Weights of a small transformer language model.
Size: 13 layers, width 96, 3 heads of 32, MLP 256 SwiGLU, vocabulary 1024, 1.64M parameters.
Training: a variant of Adam for these matrices, 6959 steps.
Each number is 500 + 25 x the weight over its row's rms, rounded and kept within 0 to 999. Layers, rows and columns count from 0. Numbers have three digits each. The size before them is the row's rms in percent of the matrix's.

# layer 6 MLP down (transposed), 256x96, rms 0.0917, rows 85-133, columns 0-95
094:497468497502490514487473528497504511496514459486505483531522515517493534469512485504478530483520534470472508475522466511506486487519494527463486500492541524458505543484528509476503501494518472533509524554456505560481516535532506518541539466472481537497517531555492510515448502499536518534
096:484478529478478523497528434537496520522517486491451461552503509518501502490482518444523502484536512514454540498546537489504520500492516505516483514507509509525501536487515529522491519522515525526502485499461489516514500483508515540476472537505491429539509481519501536481508492495455473465
098:508471509523490517527477540514537547511461506479519478490501530487529460512489523533505503506480534485517512519537483562528497534444504529482476466520462490464504491490561488528539489517482513493470494502499513507501542447527472484514513472558503487490485521492463516469514489511491503501
109:532494504498537481514472501503500503489501505447498552485519510516502505495481498484513511522500492490524560474511498572527558505531483495502504501475527511471502472458467495514526480491508488490501515506482520504536480509469481479556474570515505534508485510540560495512495524519494491558
107:514507538492489489525451524515450539505474509506495492461514539483525504500502481489497492507503485507499465511485489522495514491479551488540498488483514482486453491492472518522473489525491481519559449476494495481529520591449487518521515531516504510486466488517501472476560484485496509478
108:480503478532485500502487547504544456490572481520506519500514511515468482552503476515494512479524505477510475485523469480503517517543482466457484486467507492485549519493486504467523490507480475471506521471461469505519477545512546529494491502474494491480489491507435485509493500552519539482
103:513484501496521504449535479518506509506506533501512482480526489461499472510496512522495454503472497491513509470513538496537481461479484471546503544506474497440465497520531501532475512459554528489490488501487509497424522492533533490501485489464506489460538510512535472504469480507482506537
105:528494487479469520537469455519512534517492550508528469432500494466517536496495469504506484495480509482494503528524511440500496540482515567531514491478507501532484497511470469516487506439508497490548510473529479507471458469497507517483490494501532493490490503524514482477517473494456483470
092:457536535528528531499480560476446502475526490547474476497517496522460514478483477495481530529466468528505509473512549490492520490469504504491514495497480495440493488504487480530507530496532530550440479482506514477503513489470477535499484511530485485529516549471517505499519502490514492490
096:527479455474497477496504453504446496526455523472518476511516479512471522497495535514492476511536496461504483514499449473455512480506532492511517558499502544514490506516500554504497546442511474542488450502502523473496517528501506463494521504495492501484452485494528515473483467501505514484
116:492498475523508511498501464509514489488521535507521535550522496504483522505526520518499487455508485504523516496525581471509467546511457503507452496508429525478521515482451529483480484506488521499486517479475513478513481480486511496469529507503465498475535526511461506513491497447502547533
101:525503456497493499511514457520484493466482522485479464545541501470502505482511499529524534480544508476491488507532476500537528469466508527499519503453459514516478506476485503491473520513455524438531521475499540556519523515455507469472513534481497476496494496479495497532496473511551497484
104:512490483513487482516493474511551531498477530454532496506465542498528492508536519492468470514485515498471509518487489507545514506503546541518484484484500478500491448547489445510454461505488513517465464493495536473484497531485502468479521514523480562455490478503524476494535517484514493473
099:488519520510506524511519505547505510475542473481526510485488454519538512472479512473494521547536510520521488524531500459474479503514479530524508470476483475519449521457528525492516534511499499490493508528514489499530482514552495516497490503518527475520496459531500560455495472450541470512
092:504473536480527477511502498461522528455508455500533532503493491499506500490519503476524514469513476535514485518475546531418504473509499486513475449519486506457495503491483481513539524502501494449553494492476452504504480475468535473534526525504512514496494564503483498477487518504512499505
102:469465500521529514514484511526512504552517521523483479503542516530529499516520551531439528499519497501525493462498504482472514478516511484504510553524448483457468474498499495496490494524502498483468490481457491511511514522480497456511513445469505512480532462486472495524474510474468516441
106:484433481504508529509491484492530522525539509516526449481545471513484466482514509540498475484531530533488505500489524516530508506515472489488494474461478520505534462501490476520551543525489489514505508496472497516484511499560476467493496515468513477447503462449493468505534511501492464489
110:486501504503436509493468533496497469490476495495518507465518545554509468496516513525488492503497515470465534494514508511454460508523506499507457486486530497530505496479502439488485524510503526499519523511495495459454511483485512506509494496478459498486530476451458501564530542544514460505
101:503538491477514520490513504497527479484542487521483518468472530501492470512518521510540491520489469479506468447476601492480479494472513518484478511521528519518492536518527514529479536490503496529521486464500474500482489513498530475505479540533468492463503521518534526466512480493508545540
099:459451542512515530513487509527488475505543518535519470493496457495508483484525500495458503469509515527532494509506533500525495537523505461520493477525491529523506526474456502499484507480487520537520502539473440500537516497503502479507505513493502467509510502495527544466448532543449492545
101:492517485498507536469508471508458511464512503515475511514507476485487495501466528459484518484505504494527498505541526473486485494524521494529497518511549471519462484512478510521445528495472501502451486526492481502547511486482502424474477524467527473493491524452527510558518443503495487522
105:500483501510530503513486477475525492495534525500520493461485520467531513538525480481505522483510472537497469508506493455554508525530490553545531479492515458484493520507506515492495494481495464468548468487526477515504486530537514525562525531479535568495499474482523511489511509500511459490
094:477530507485495533482511484504487515472509533517499564460504505434520532492461520487515512508465538477521498512520430481513500543502489461493482474477522488470510537526464486517482534479494519504501513501510507465495501515509556539495475541500534501464474491552484478503511467478502506502
104:495506511497538520518514490451504498475538472448502517502472485478464532460457533472505523506525496428498521517476456492492546527489479530510466494457535493530466476545488492502524525534510476477487471493495495528493469497533523514488520536515492544520526506458492499482521497494506509513
091:507497497518445541490516508481480502534489516485473465491482479462565542518560540547461483509476501507504501477540522508522541504459529498501520500491511519484519482518458467475462477516469455485483477514517488513510491539475490466480482523461509503499506526483496520488535510504493537522
092:539492513513479498485494461515509470542433491489514481524499466455512476466532517519509508472527478507506508459509492499488479496544483490482468510485486508510544515503557488487514487503505478530474568517482507512489479483517487516514496520536435498514549520538531501505481522550486466509
098:510487502491531498512481517465512501493462488480545499499485511463494485501502445485497503483510497504522501563481473509470503504532427449470499513477562517474497478516460483513492538509522533444496448455469510481498505531468499510520541538482501487493457475495504509497521506497504513509
101:487458529479473507461554526514478499518477527501458492477464479516536473452464495513526517486516517521466492464491571483502505482502496477509511495543532496498514550508533530513542485513535467537479474488503528521507493508536511506486459514498473498491511519477551545500490489527487499508
103:542459504563492490531496518460509473506515505541524515456484490516480503482494484534523497493505466483526518506503523460480469504492474518490506533569508500516515509515531519503473536490513501477500480479533502489493506476537450471534502505491494572467525524499495499495536507544482482549
109:522474476481504551494492470494494502487505523523503499473523488475488547514510491470448502479505478524514512525515512513478487463477503509526480505449491511494459519515440403489464518501485513488502476489468487494450552522504504452492471481496517511484473458501508521465496519495520497519
094:519486489484499510463501549501491502501501538469507536495516520508467432483502511506524468476473490533498495480444526496529516459515520475479488529513491480491505476505481536488477495533489530531481573510486507504504551514455519531520477526483471518512502519487474469522538458484515498455
097:510515519504541539531474435512534476476483457499462502461497478527485503521477502507457497485453490528511489521470445473550467483459509540526471472490501490514478486486497490484488455491468496531533485499526472515498498506457479524486494508483537512500477495529492524502527532474517463496
108:474470504509520525497511505510447486507493479516472496533475528469458501516472508492511524501526466504498493506507490501498528486515477513488573508508501505510540472537521562491519464478483477516526543482502462497498497498488479533522480497568513497490476554530550502500534502439516519481
107:502539458496480469491451519479498504484519527485452493502531508502519512496515485523486486471462484510523508474486467511507481503490527523508511506473486501454512545506496479521588481493472484465547467522545518528526474523518510543497506502523490482513536537511492517461465497506537534475
097:500523492492502503521490504521515499531490534473467496498490493516536488489518488488483529515512449511469538504466448531517513543429483514500511518510549539499528527536506479502498482539470485489541519537466477537475461509512515521472490468517514520485478494469515522500459524494543449494
096:548499473497459499492486477499480491529498512506508486491508507545473513509460494470502528509527465513494521476502445484500500461526546540531489512521539519486490478482468522505522450494509495492461525475534512524522485479532506509516500500533522547488462526506515479518533485478532579466
097:480486499511500527477520482484532494492542513507561489434488499487511486476542513511536520467507472548490518506509476484488482539494500533482545506524512556496474498499562476524510494511518470494515505505494484508501500495464530531470526486470465537495528546508533495483453500543491530517
103:552458510514527502458518469514530529447468483495480498469477488510495493461497526443541487494503494481491506503466463498482501519513536511559519510521529448459518478527503478482490545549531471509492527510470501495499488500506495519472517524490524513464526449475509487521495478500481499480
098:522471498480508493478478554516522470469547531515500523487499516481504520483487530464479533474479457507495491534444444508525516505463476470514497496500489479498461472478447468514482468504482478503451492492499499543535522519480464486530510477498499548451507510475458486499498486511514510520
096:477528498451503490490493477477533527541477551507475501500508451462493505496565550489478507475495523503502503512496492466509492498527505521497484511456514431502490516505527530531495499476490516516509514525475509504541517523508495464488515488505549429454524510513470490515517494456532496502
093:500511548474474510488530517487493491509485499508514540542515497527526511563511508492533493495445544494523472504527550493502519539492491469497454486517522527513485505520491530542512517523482551474506495493466491470474493448522478479526477485480476521500476486515519536532456508525471501456
093:486539473484457508491452537525464482473486503485496520524530495491526466529475490497503533512538498518514556491534572485533506485534499530451493484496470527488517495548482513504483462501504508501519462500500533501532478524520505497485508479498494500467519520517496500520495529520565549516
098:497509451484453489496513512498466526468512474541479442471489479534505479452520535489496515494491472514527512481516498478494519505493548485547475493481445471561502452516529489521512513505478485510525491502503473447502495474539510485498522498467538495505514488454524489452496500505512520491
107:491513536501473457487503516521471486514456463509518507500520443505564508507522498507547529468481457476496525512509499480487495549479482461521491546481470456476517483506535499524480484507506511487536539519490500502494515471478468536536478498495531487507513510477511471565522494543492500518
104:509481522513529475509483496470491510461493502508512521499494494453495520496486439540525476489527508489520521485484557489506529516527472485502489527498530523585531481522481465544505514467494471480501467480465505472474491480521508429486507516475525544509485495470510490503454503526491505496
095:531484515538549472526495518459480494534493524478525496535542499555504520494520456479527510543537469536446497505473488477475479503489511507463494465482491532520459480489502525485522497516499508507511528511509455462529470492509492507502531512578491504511475483509494465488494459498492502493
101:476505493505514478442496503475484521498485518526468526487524490490490501511502523509473497480532486535515463509501520500513514494532477488460479537486511511526510479493430500485501489510440556487453455526513502434481519465489553446522494499476499511529470479466507491502479519520481523516
099:508495510478520492532492516512539522506490502478502527462517493495537457534501473518492477506512516488486550531498542512491473490556503541537471519531492453478470524492498501474521500505534493534514501502519570520528515477490515513501460499532504516535498546483548484522506462515483553475
094:506509491509509504510465556464508510459554509492484491514487523492477458487547510517483489499461529547451509449521470515517533474519450513532479519482524481516504487513492503541494533501427527487494477541475499488501522485510497517484521479507498469531475519470465520510484511511514477469
# layer 6 MLP gate, 256x96, rms 0.1, rows 86-133, columns 0-95
092:488502477479522484507424497532495442505498517500532508477536485481463508484511491538484528491515491495530441454490496523481424521505506497489528495515505515509502506483487506514549499504457486540535513510536545461485556514500496495518532476498527544501512521503477485508481505497523519495
097:485508501508537538532462473463518530488483531491472540504507539512494497467527509490507485496511456502513500518540461488524528517532535549541475526530505510531486499511473509476506505489518476515498520515483550482460527530534501534526489509464528498517450492447448471512484479496493499526
106:459516516482478475496463472547469515540511524486510497538531500492470465479493495529508543489484486518531526504505487482501550524532524481557490497480483535504519516485467511501494530529473501528492498439507518505489526499504500510493449551517532516488519457538519511507463483474544468507
112:496505496533512473534493497522522460523485485535531546482530540528495466485491545470513518504494501543489449497494483496471511525549510522494528496523477528508466501453480510508517520487471540480518492504483486526490501549516512457507457508546551464531479480507514451495499508481534502513
104:486556544484529486520509458519486486479527465479499546500520544503499453455459497479478507535517490475503518521495479476447474495493525532548510483522499497483464524517492500542484476492444511530534485504523500509477493479491529517521509515493485464493483459480493519514468457468491506472
100:444496488497503484467478470540473495518470458505526472513510540492482491510488522478494512526490455445510498504515485434532484481524537485487507492502472459522489559485491489484462506534470518518514492519484499499503546494514531557534498545531498471499524465487474478518481504519512483494
099:513496514514568478505430528507495504508542511470492510510481519554525496509543510496504506519498505465522482476431503503484479531492531508485484488515474483531491530463522514484535560570490495475462484498524512500502507486505506523490505476496506537529495474511481476500453495497545503496
093:518516507517523506489504536519520457532562504489516533480509497468528495447457545523520506483521504510523476517468511514486526491477494489528532452501510458506514541506494530458495457540487471509533519491507507475462507518535496519469493506524500468505482473519470494500442492516515447479
093:495473487459500543452493495458496478491475488455504472469530510513464485519504463488508475502524464457523510476507472466527488458527516503505523525529540524476460516537507494483511519468525512513475522504539524491502511489498512513519480528511538474483498491488472477417523488467509533516
113:534495512547500493492454492475546464494542467488515527518573516516499482482525473481500488460502522512519481516504510482490472491502506516523493510504472548513489513511482527486474524496517559533486535524476538498496449502496518553507526499513474472524479478482510481515528480494560483468
106:489479517498485475488509528555495510501481488558502493536507505516529470523500516433517497501492507522483489517484465487495520529566541487510469536543528531514487519490481464517494498508496515524463485481457511491515480536554509499486489497551498487511546489502528465480472476518489512546
106:490533492503517478483476519466493493523504537504514504506519504471481441495470490497555481462504504488533498441549488488463521516516488511467481504505497486507476543463462509473498515479507532466480495488524551504500521476527501485508488531511527448510478462528509501487451493459533508448
090:499485509509521495483489509495493474470495489490493539533512498514537509499501509504509488515554532536478504496462484493445461535509520529481493455515489486509461497489469529488523493515483531480485531478522482459534488467513515521490491502533558503554478473579483493496497470449520467481
083:511464501434505483533517472522496492464455470491538464505505523501508477476492510501501537500531464544510503519477500527465510469513515459488488499499508498500497533488497491473464511504450513526523470498532440470552436494531517509465519499535521492475511506539504516511514477504466480484
110:452504500481538501435515471504507505555480535491530508502523470490522505492490486487523499519496496482532470528517488460482469514541509477495508474488532507521501532518483462524504483479461533514547501526497488519516528518543536532492455544503464474496505478544496478531481500478550484485
099:502476491450532472502513511500531484512579501482490529519514461559501518515506536476523535488506531522521517485473495495483481489505546545470457459506492544486490520501505528495509506512469493534489452507465495507511509519524536475480490501526526468485495491477523495480444529506468475485
104:505544467462501512481503528471543513508520486469483523505507506487490461522494533491485505506499488509558458496490480505503444503523508446493511507488477547502500513495473523481493533526495476524475501523521460473493495464534489532485497547526550470518500468529521461467495465456493528532
095:497476520495534475541506526483521516425494527489485493478476499458531501473510467516511494487501517522564526544461502496524483481532510476475502511506492556530458495489515498496524513450519483554468494532485517500493577490505484494509520495506532461533517509492495503502506506470512486495
099:499466529496489480472463486515483505557498512485518527538463511470499493498503476508490525478458559534516466480505480504478484530535527520452512473494499501528435511482498466515514494445519492523492523530492520509476478503537500502526472489510499484521526525540503546485482507494557492539
100:522498485502505482491516511503502520491519491509516532465508492523439540523482457519535543471514499531534502513473483537515541467454496512497452464504486532484495520502496494491510537489542556503499484491446500487506523541526523549538495486520506476534508484547481483512538475515470510491
101:524495495538498522501478496483518529537551493516524507534549498515510518485501443496560551479510532494528469487510504453518504508534502528497449491519472505476482493524489487472479537536549481460482474503480543501504499473496492536521476510540502475523527470508528499513513484493493466531
096:547460489462528445535524538520502461538485493486495522499534473506526485472515501494542497447527502484478495465514512500504491460519482505539484493494454530531481475495504524539496549502488511494471529492503451478485480495511473456466498484476519488519522491509504459494527482529484485460
109:486517474483503491523479471525532507526503485490481519474516542513512506487514443505493536509501448511526454505506464528438503504487529529531490480501528503530473522504496498487499530510448511547495515489514510510525505495499528509477462528492507463531524452515521487466503503446538440524
075:511488537531515461541487494538520481467515492517538526542525485565462431478481472495497490501524506502536502468482497497470444514489522526482519508540501483525485507479499523540531512511487513506535484505486515497534505509528487506478514487540479488472455482515510482511497485450512466466
093:441511547467496487500499482525519485510465479512522472545534484476468481479521500548456523475499489512527495500526494514481498517513520506515469528498465487522503548491491473483515498536503484563499523481527507462473501500526484541484486564519477524501493455501542486517467516536492472501
101:495524553499511501455482456539502522480508502506492460486528495482535482469508538507493487486529492489465507481471503514468465506496555503485446510494483484505471532488496543506480485520484490528480480518471482496498486485537514541453504524522487495548496504441501451496497497554496483454
100:525512546458503528498473488473484502527514498477517507475540488504544496470471536506491515512507497466495472519495517489454503524508522484468481500477473492551501459487444515482544540491522467499464555515505492476495507441505536505508487513508512501515517537546539478516514456467495505479
113:470546468504520489508470458493518518494508504508534501525489524518493487461471510503542513510522477507528498508441489484531512487508525528508501488518528460478487521479531473518450486525495504487481455495520518485473522467547501562521492484507545475552506472543491498477526486455502541507
110:531495513460499489514472503550500483455503521466487488443509503477507510447474495497504528479506468497498500519467487508502474473498548484528456512480487512518441479512577503508473494507489517511489508507506545470519516476499505554502543484504510532502496470501454517544525519483502468519
095:508480508484525477472543483528492490519487492487484490482519483510512501465480518492515504514486488485448514458506471496479495492479523480512481502432517475499454466477472505556519494463530509472526517485532493460552477469510512499476483459504495491511490490545482525449520469515485521431
095:498501552488492527504461489474540499464510492480492521479507459484535484475496508504475492520524506469559495505465523462508437477512525526524420466509501482498477532503508506479519459520482471534536515498501498480501492465543476535501466530544517511506494504483475501508512501489544487500
109:495458502493490519498512518468504519528538491514482504512530485511480445483520478461540499444486481504504474487490491515494515510486532499498462494513507531518452478523433548507532519522527527498515495529435536496471502486482518481518442462509477477529518515499528494454508470506511495522
112:471485478493484498479458504522477465509482496526482500502518497529572501459488477503522534488538457530486465506469458498492537501502494468482460486480472521483423547456522517527501528509466519494503493506500518534507489507499537533502490495512482474516492495524465466504536512464524503526
092:494474479516537519501529471479494492484492522508506524480526508527542502531510498499519500465520495504467545521513507475496501489470512465494483453466458470543461521492521491491512542469505553495481551501484495448483472473513496498510502527477524536496443462528460536487532479480477489469
097:503506464471526486511507502499513496498515475494535488511519503478492480518490515498492534495528488500531501536487482484514509505538531469479471480505522544514502485494521488517520509533509510559535487517561534450480580475538530533478506511502505511475501484481513476535531535481514435543
092:521464479546533509480468476516524493516485518505576522467521501535520503478455486451520509503528516548507509499476498521491514502481512460439480492505507521488495461460528500527527483503525499465537524518490508547484551499496488466545517468529508515527511503513498499522472493509478503519
107:522509472466499480510466482473528516517539475460483511528534518519519522478502521484503505433481493492497468483484509488479438487486486545502467514505501516481483519504506486482463516507511516549513424522533532491527516456469557530492490487506510508493504496507481524477478478452512530507
100:534482489485481466498465511506508519506487457455531547473494491472495497477504505478496493480549430510512468506474483488511481495557456509520521508498528529492512550480478503463492521501492512485497489558495505536517547520525448501487514495528527478504521476568507485487506483507501488472
098:489503497467513514495474462500511519522526454496548523488518504479492475515437510498500482498498485528468523475486474465453462511477512540454510530480505525486477496485488531486493469482535500513512495492543491495458495474496538476498540472513564517530482543554525519503471488487484474490
095:519502469472484519475462500497477499492499492487473467501544547507488501455494481478517540470535471545496451488458488524456475492495508461469493508476495476498491512530491459473474507500510512484446493492503527517507477511523537538479484528484566493543535476496483515487493492451488526487
090:499542471529488526521516518537531492544490478517505492494492483519485524522518483480505518509544545484539477527494490442469544519533516495510535482487481523523484535468512488532515503524521487517489491549470497517487552536527489498509510527544461454542488499477498509471520463466503490521
097:507514505506518516472494481508468454518496444468437531496521531523549524471505525493525496497492494539492530520480528484511465534504508535522518490493446468528475478475488509480506512503452534517478533491524491515522482506534490509479509544520525459539466460509497471488479477531516519502
115:506527491487541500501514491533495446536515491471503475503495496487502428497469510535519531485475497502497524450501501476481450481497551487493508472519481504521486507486465522510518512522449549532507507489514515476502525487494511535512484508472530519490495482512485458509445480510571458496
107:505489487523530518502482496544498510534510501468482502456493537549524457474494486469517481565547541488500504516526467508496521486494521555493449493545522467510455511468518494483506537531504524512473498522484535512513491472504492535551512503505518494475488473496482471461513497461500502513
082:497459524506510482503493479532499454506500461523505497501562500541540509479491435481480484500523503485483479518490532485472483529491502516468474487489491467527460530497507503528540537522505536505503529470474514505517497497556502554511539506538544516515509490519472500484490448484481463513
100:482512497456519507485474506510500519470467493517510500475490484505509523542494524536487553488503457480501498518489456490485504493526481487508500518505451529502494514478471512444517556539512488543497497471484468479470526514518495542498470516543531460491524473528499475567518463492482458496
104:509502504506531468472538494492484494509537501497449462485496505501485484476493486519474541480525532482467530490512422483451485494458522537505480457455477468511483539497486504532555492507481508524548513520482498495520497477524523518473541498485498469501467485514464494484511481517527493467
101:568486467476546507500433508479484495505555521488519518473511469523496501481465500494553520481534503487465505454466482496509476483514491492464485483507516477516493526520509520494515516475491528485488511535455517516485484453521530502517547475470499520490482499511452505481452505506519506461
# layer 6 MLP up, 256x96, rms 0.093, rows 86-133, columns 0-95
102:480497504491479498489493510534486447509463515496482522438491475524475539482500523493491491490483489493553469549517536505464435490520484527494523502501492490514525472500470493508505514519532504527475540481505501484497531512487480454494504458497523491547471518547485460441487481540529506491
093:544492511506493515498521496498543494483480497448494489513508533503551522479506467512444522495487544513484456487492483499496511444543523490477486474490506468496465519490491478484472495481501496514546520500502522417524505526525523509471490527491515545532453493465523493483461485524521496512
108:523526492536524499544493498511454454504523503513452511531506530554525530490576535483513471504531514497525512484474499525485499543441485497514502503534501528511522483442529449498483511531489542474480486509492479506514493498508547529515495537513480487498510491517487508513506499484499529474
110:531507507537455538516481461487548486485561502507480502496520501533504513456508461532486498512512498498524501500523518523485519498509514491501494555494485538476485486537488491511514448473478483466510489481477547525454478507485447503479501492508478502505477464556536502506517496443470509472
109:477492508492496452514455525516501537461517493551490536490497517508467494554489517474481506479491449488484507543495495513502516464553464491519458521518485551478477479488466439479507525482496505510497477488499476488488515485504457523505442487492500527493479514538490512511498517526552511520
103:527503471530523482517519500503581539505520552550512509500478487496480501509464473448498507488487498478466502503518525480499501497505521508486498458540547496518511469507452445507500531494528501470496481521485511531526484516469505503536560491496496517480459518497543494474501517541522500507
106:530482500490499481525483473516459504504494524533564435536551496496496517444526494506505453494469520532478507499496530531471499511499481470481510505484495489552528485517503470482479518459540479468489513459491502526527473507503504474466493477504518459547503481468495501523481510497453494489
094:494492501518486509510554506422544487507549512504528525455481480500529478467453472525494469516491503512507511516487488522514514481505524511505517534466504490518496482508500557508513532483440564504512526520533529469511482519484507514519489500495486494499466514545527484507516492561510479489
092:502521457510462475505477523560489501483524514546509501484525495519454510494485550479489509500461474494547454538475515504520463503506471512501508538498505516476501501453479506503443478542514477515474468532522472510496540501501517508538518514493482451504529530515521525506505506488533545518
115:519484531483495495531527527501494507472512503510508509497520443511500510492503490529509473447508501473501519493487531467488463497474498433474460530521486512484500485570513521485512483509527506480497508478485494504518498482522510509487493465505496516459547465477526528473497420466484564516
104:510486531488515500512506515490484512545481501477533457540488481510511504488495507472502510504476507519510522502508532489484504507541455496534518452535486470447505522544512471492463494466485518533463500467524493477438539471543509508505503499571477506506509484487485502527496524507440490462
102:467472504442461503505509495526523487528494488528525506509466458477488505525503523524482496520447533478486495504485525493529512496534494483552528518523504554478513485505534527500509546557503502492509540472495480501471523505541490485525466492513531515498538510514509442477508519563507504491
099:468510560485498510520499459515507495494479480505473517501507511509485511495476443457468523492500507512552438538508484470488475475514516501471507494512517497509475490459547553477510524510518532500497482543495488512486524487516477516486518507524515460503479501487494576454448476493516488519
091:446484493478512523542499471494499494464505493498486511466478521496517486525504483503506505508460464466498466491504483522508558539473501499534532466504502502505495487475477561533488480532480505493475518544528500499447484526504467494535476540540520474488491529480571468483494468491508488521
101:520484458467527519487491465502488515495502503474557516493503474522473513501504484494511519550535473529477500476533515526550458479538477494519529522502489457470515495559495479471480487517470503539484494516523530490499521513524477508574497482475529534465512515524471507490525500520532527488
108:495422502494520485512474484524498478472512546512492465473556495488548489487480499504460541490486468525492497542489506514512485505505523461476492504468483497488449498522520483502513487511527527507499492509499520497517532491461463470477501503513528534499520480479438545428519524496485502500
106:517510514451480472490507526483514488542493511487499470488516523469492504494482484517450500531449498507529521447547510512535521519492498452491521476451498510554461513485478473509536460485515522483505531462497485472473480481522469518546502479503485533532519509451459501522481509506485490491
098:496501519477496557517511489484522522504503520480493524488476494478523524513526475504461537478530517486505553525477473482513529483498526513511457525525496514513529459493498504521528476487509485536519530527512506482531515432507501584506474489481438526492488491523478510489506474472456521524
099:482530492482501514489475488519503504534472435511541523495521485488464526529463509520502497501516445504528474504502526496458468474523483478471489520521471491466493529479432496530511478483487485484481518479506495533526500466507523523499514512518514490497508496554555465502555520505539534473
095:529453512498484481518504527505537507431481508475460483541516535506544503531516523432473501527473474534482486542473505498524510504525487528459485541512464531519483493491519539501539515527516514533501509488470525512522499481482466482514486471485534519500525515498487531498512538511482522516
102:463532509487495489510492486518507500475498522483502486489502477498502467485514521487486498519484494529564585493504479502512535460497462522513460528517529508463477504483565487501480519482520493532482452487504504466502480501502480499508453477543500439527466477503492481483524520473511540469
093:477489507533525499483509505470488471482504504533492426543471473547508469532520504532534498498520440485502509504512528544507478492497469537513513477506483491504494481506494430470486480507525522513468473507492478541504512501536501512515547557517504530512491477496523529472482547511517506501
106:492530503509534500453525473446486528528508500477479532512503527496503462505457532491501474505513479466515553537493505473465554485472470541510485477489510464510510440512526532506499504477512500501512505549468506509485513482494519502486504517496439498499528531538507497495525481540529473463
097:544510504531448504488539485526477508495472506516506480512470496498491488510535518513457486534489493505504540464536527508511531506477499507496529511521497537431531497490466499497501501485468451495517476504497504508522467549521488484461470522472476522476468519491506522526572545484491544498
091:507505534544505495531441463506436524479505490488455532523492511510503518494503489487462462500546511483475503517476480507485513524469491524485499479512517491517491514508479573539493522476561485521501451486527495506462503531492515531482525494466542517489494493456501507507494514453511517485
100:507504470470496496528513544512502501472439575491498503478505453466515546530515530527486470464456519504521505499495530544563458509529491488507509524510488532531492465497508477495518485463505495523486524505511491491501508494496486529516484477455504528516482532497465488451530478493513519513
103:503418509506515515495499512509475468475486554521517520451495488493514528485519486518477481509511499530497503533484489546510455508482497476488527497467513473502477475484507487506487499501520533546491508531501491562492549494510503501527516507484558540522509521456495496431470524520496473488
109:468493474494524485485506478500464471539506490476513498473529501568503467468480513446507536508498490515499481482526493470530467486498512505476535493529527444530450456499514467514502533486514510529491460480508475487515536494512499511554548469487519489564487519502512502479529480497493501516
103:481461418487523461498484527481518497455505541509496499513498523496505494501477519504566508488517475506484495468498526503548493513542504513493535494525492432519511470503523532518474499467511488478458463502482523461514489472491547479516513523479518468496498507510521500529486515528497543530
092:514465527485517550490510506498497497479517480520492479509520544500485518505529466517513501518493466507514538467502513499555513486490482505541513476488521454514481486496518483465520500434510508515535462493501512481504423460508475510547520507535522448526501468498487516462509505544464497522
096:494534477519497483468499469519444466494505505485477515513481516496478453469498503468518468533514486511468479492511462506474496519468515510522529529561540525485517490496455497484498497510463531472489496510481490542515498517529540473488441504522503470523488511495502479498491432523463489550
106:502552512486512499500489461472462539515524506494455521498514470514540469445525471508504504563498516455474488513502473550490508558517505502527522505509468502472484485497491491534512493470546511483507542506521510492494489474506480504494489514450496526471497496491490491476546473460506552519
108:422462525549492480477505480472523487488488512478464518491512475504534508515466473518482484491491494535454484499508511507467498502521541487501481454506513468542474501497495470536535451507476505491546528486502526496546507482480493466498464522544488513527473528533477542501471491492497484490
091:502453514507524538481456465479494506501479551499496507516519500499461461534505455574547492490490487489507485465550502487478471459531502505484497529522480485493518519496476525499490510530525514456489436479489527490484501511486494498515486532502510529479505496451518467492487500483460536474
094:507512518454499461502470562489534487504524475527474486467513454461478527514522503517486488493547489461540457519519507480477498443507491508517514467501486568515511509496496491501518502517478532532535533500514472485474484506512503557474498554492495498495472515533501507485510521470533488483
100:530511490493473535491497504527496507529523501490478536533532480470503517484480512533488542503439472510490496514461485473481505517474525539509521501532493501534525491529499559510537493479501471543504507493498507489414466453530521503500511530509468511450518498506500468538490489513462507505
109:500495511498469548459503519484499487510471507491506487478521460466522499517503457536488499507452484436546492494523509485516479469517546459468496481498485485509486448555494516514506530537478457484460533451513507489484485478488474494513514465474498528484478495502501502439491510523502528489
099:487519534552510487494503496476483468486514516496491496536488464515466509501553514506508452515494541499497556551557491472471543488508501513482476462492448520514495484474526470523496541523515516503484471444483500503508537486496465510468513504519507497494461511544517495538497539498490513478
096:526512493504501525501466479505504501460486502480463482503472534498496545458487455500480505505523532525496499515478517492498487494488510506554505468468481478523524456547493511455525527540489470524524524476529483444549463455498509525502472515502484513537468516483473512488556492470477493488
096:494507512507465489499476463512481518511476509475519468501528504463465483452501546523479525486577473514509502560514507496502472519542472493496486472509489466515492502506525489510480509460517483483475534475511541490479494506479454504511533473473505495536548439499477497497527495473514471537
091:505526496519528493523526511489491478512441529524493477528493487536455514531493483533488524501526473496484516510510511464489512440531521517487487474461499509523464541549451512534500499506507469518450486534477486452494517527459520484476516496523505507461527481463542466501505492525490470497
101:488484515495479499513515468478519502497466504524516519510491554539535517493504484489533471540520571486525487471493506470535465507510488522501515512546497513481494487456494509483498473465502541500508526552538496502462485487534502532518444526487515474518513485505525491547505506486537446537
104:505442451436542492536502493514485492481494520550503486545496523500497513526523538468500511513494547474494532529514514493549485518516504473498474515513495470492460493484469505472485507493510496468490440531513526521489525477513517509493549510502535519513567520502511482480487488478505466511
107:480456504528525501455477514482475564519475567509484520509499502504474477484486492498497504504534513515497560558507487515521534529505508530480496530516512484544503498490507483521532526513505478504464484466439536507475520495482517457497469476503538516462522497531508482533517522474505518488
094:506522514486527486511474506475506528458493518460519506526490516544447504519473516496523517466480532532508435501453455471513478494499532493486532507502515508532480473493515520472497472510499540523504513533533451451474516476505491513519482505531484476510465471530538484489501476487519492441
101:547527565502498520532510489524544525459450526516489509516494518500495519486540453478515528500483492513519500475462488537500525506527466513536457505482519499498505490470534503468484528504522526490519498498485509542498491497542539529508517487522554491479481533467456499545520535500507515514
097:519494481510491515528481485537497469468517482521481497494472532490501553501522535505474527505511484496488511456492462497500520510504527559500516481458485563514473503487489518487512525503519472482502500493512491483447447519519496509543520530452466570527465472503502451515526472504489508504
097:473493512507497494514552483516497498523483449496492535486492526513505492516485504478491503513505476492538486544488508482508519484437502485504508478413519536454467526473527483508508507497478491523494462521502493557520506502441509449505524489515465472484509521490499477469533502500534521455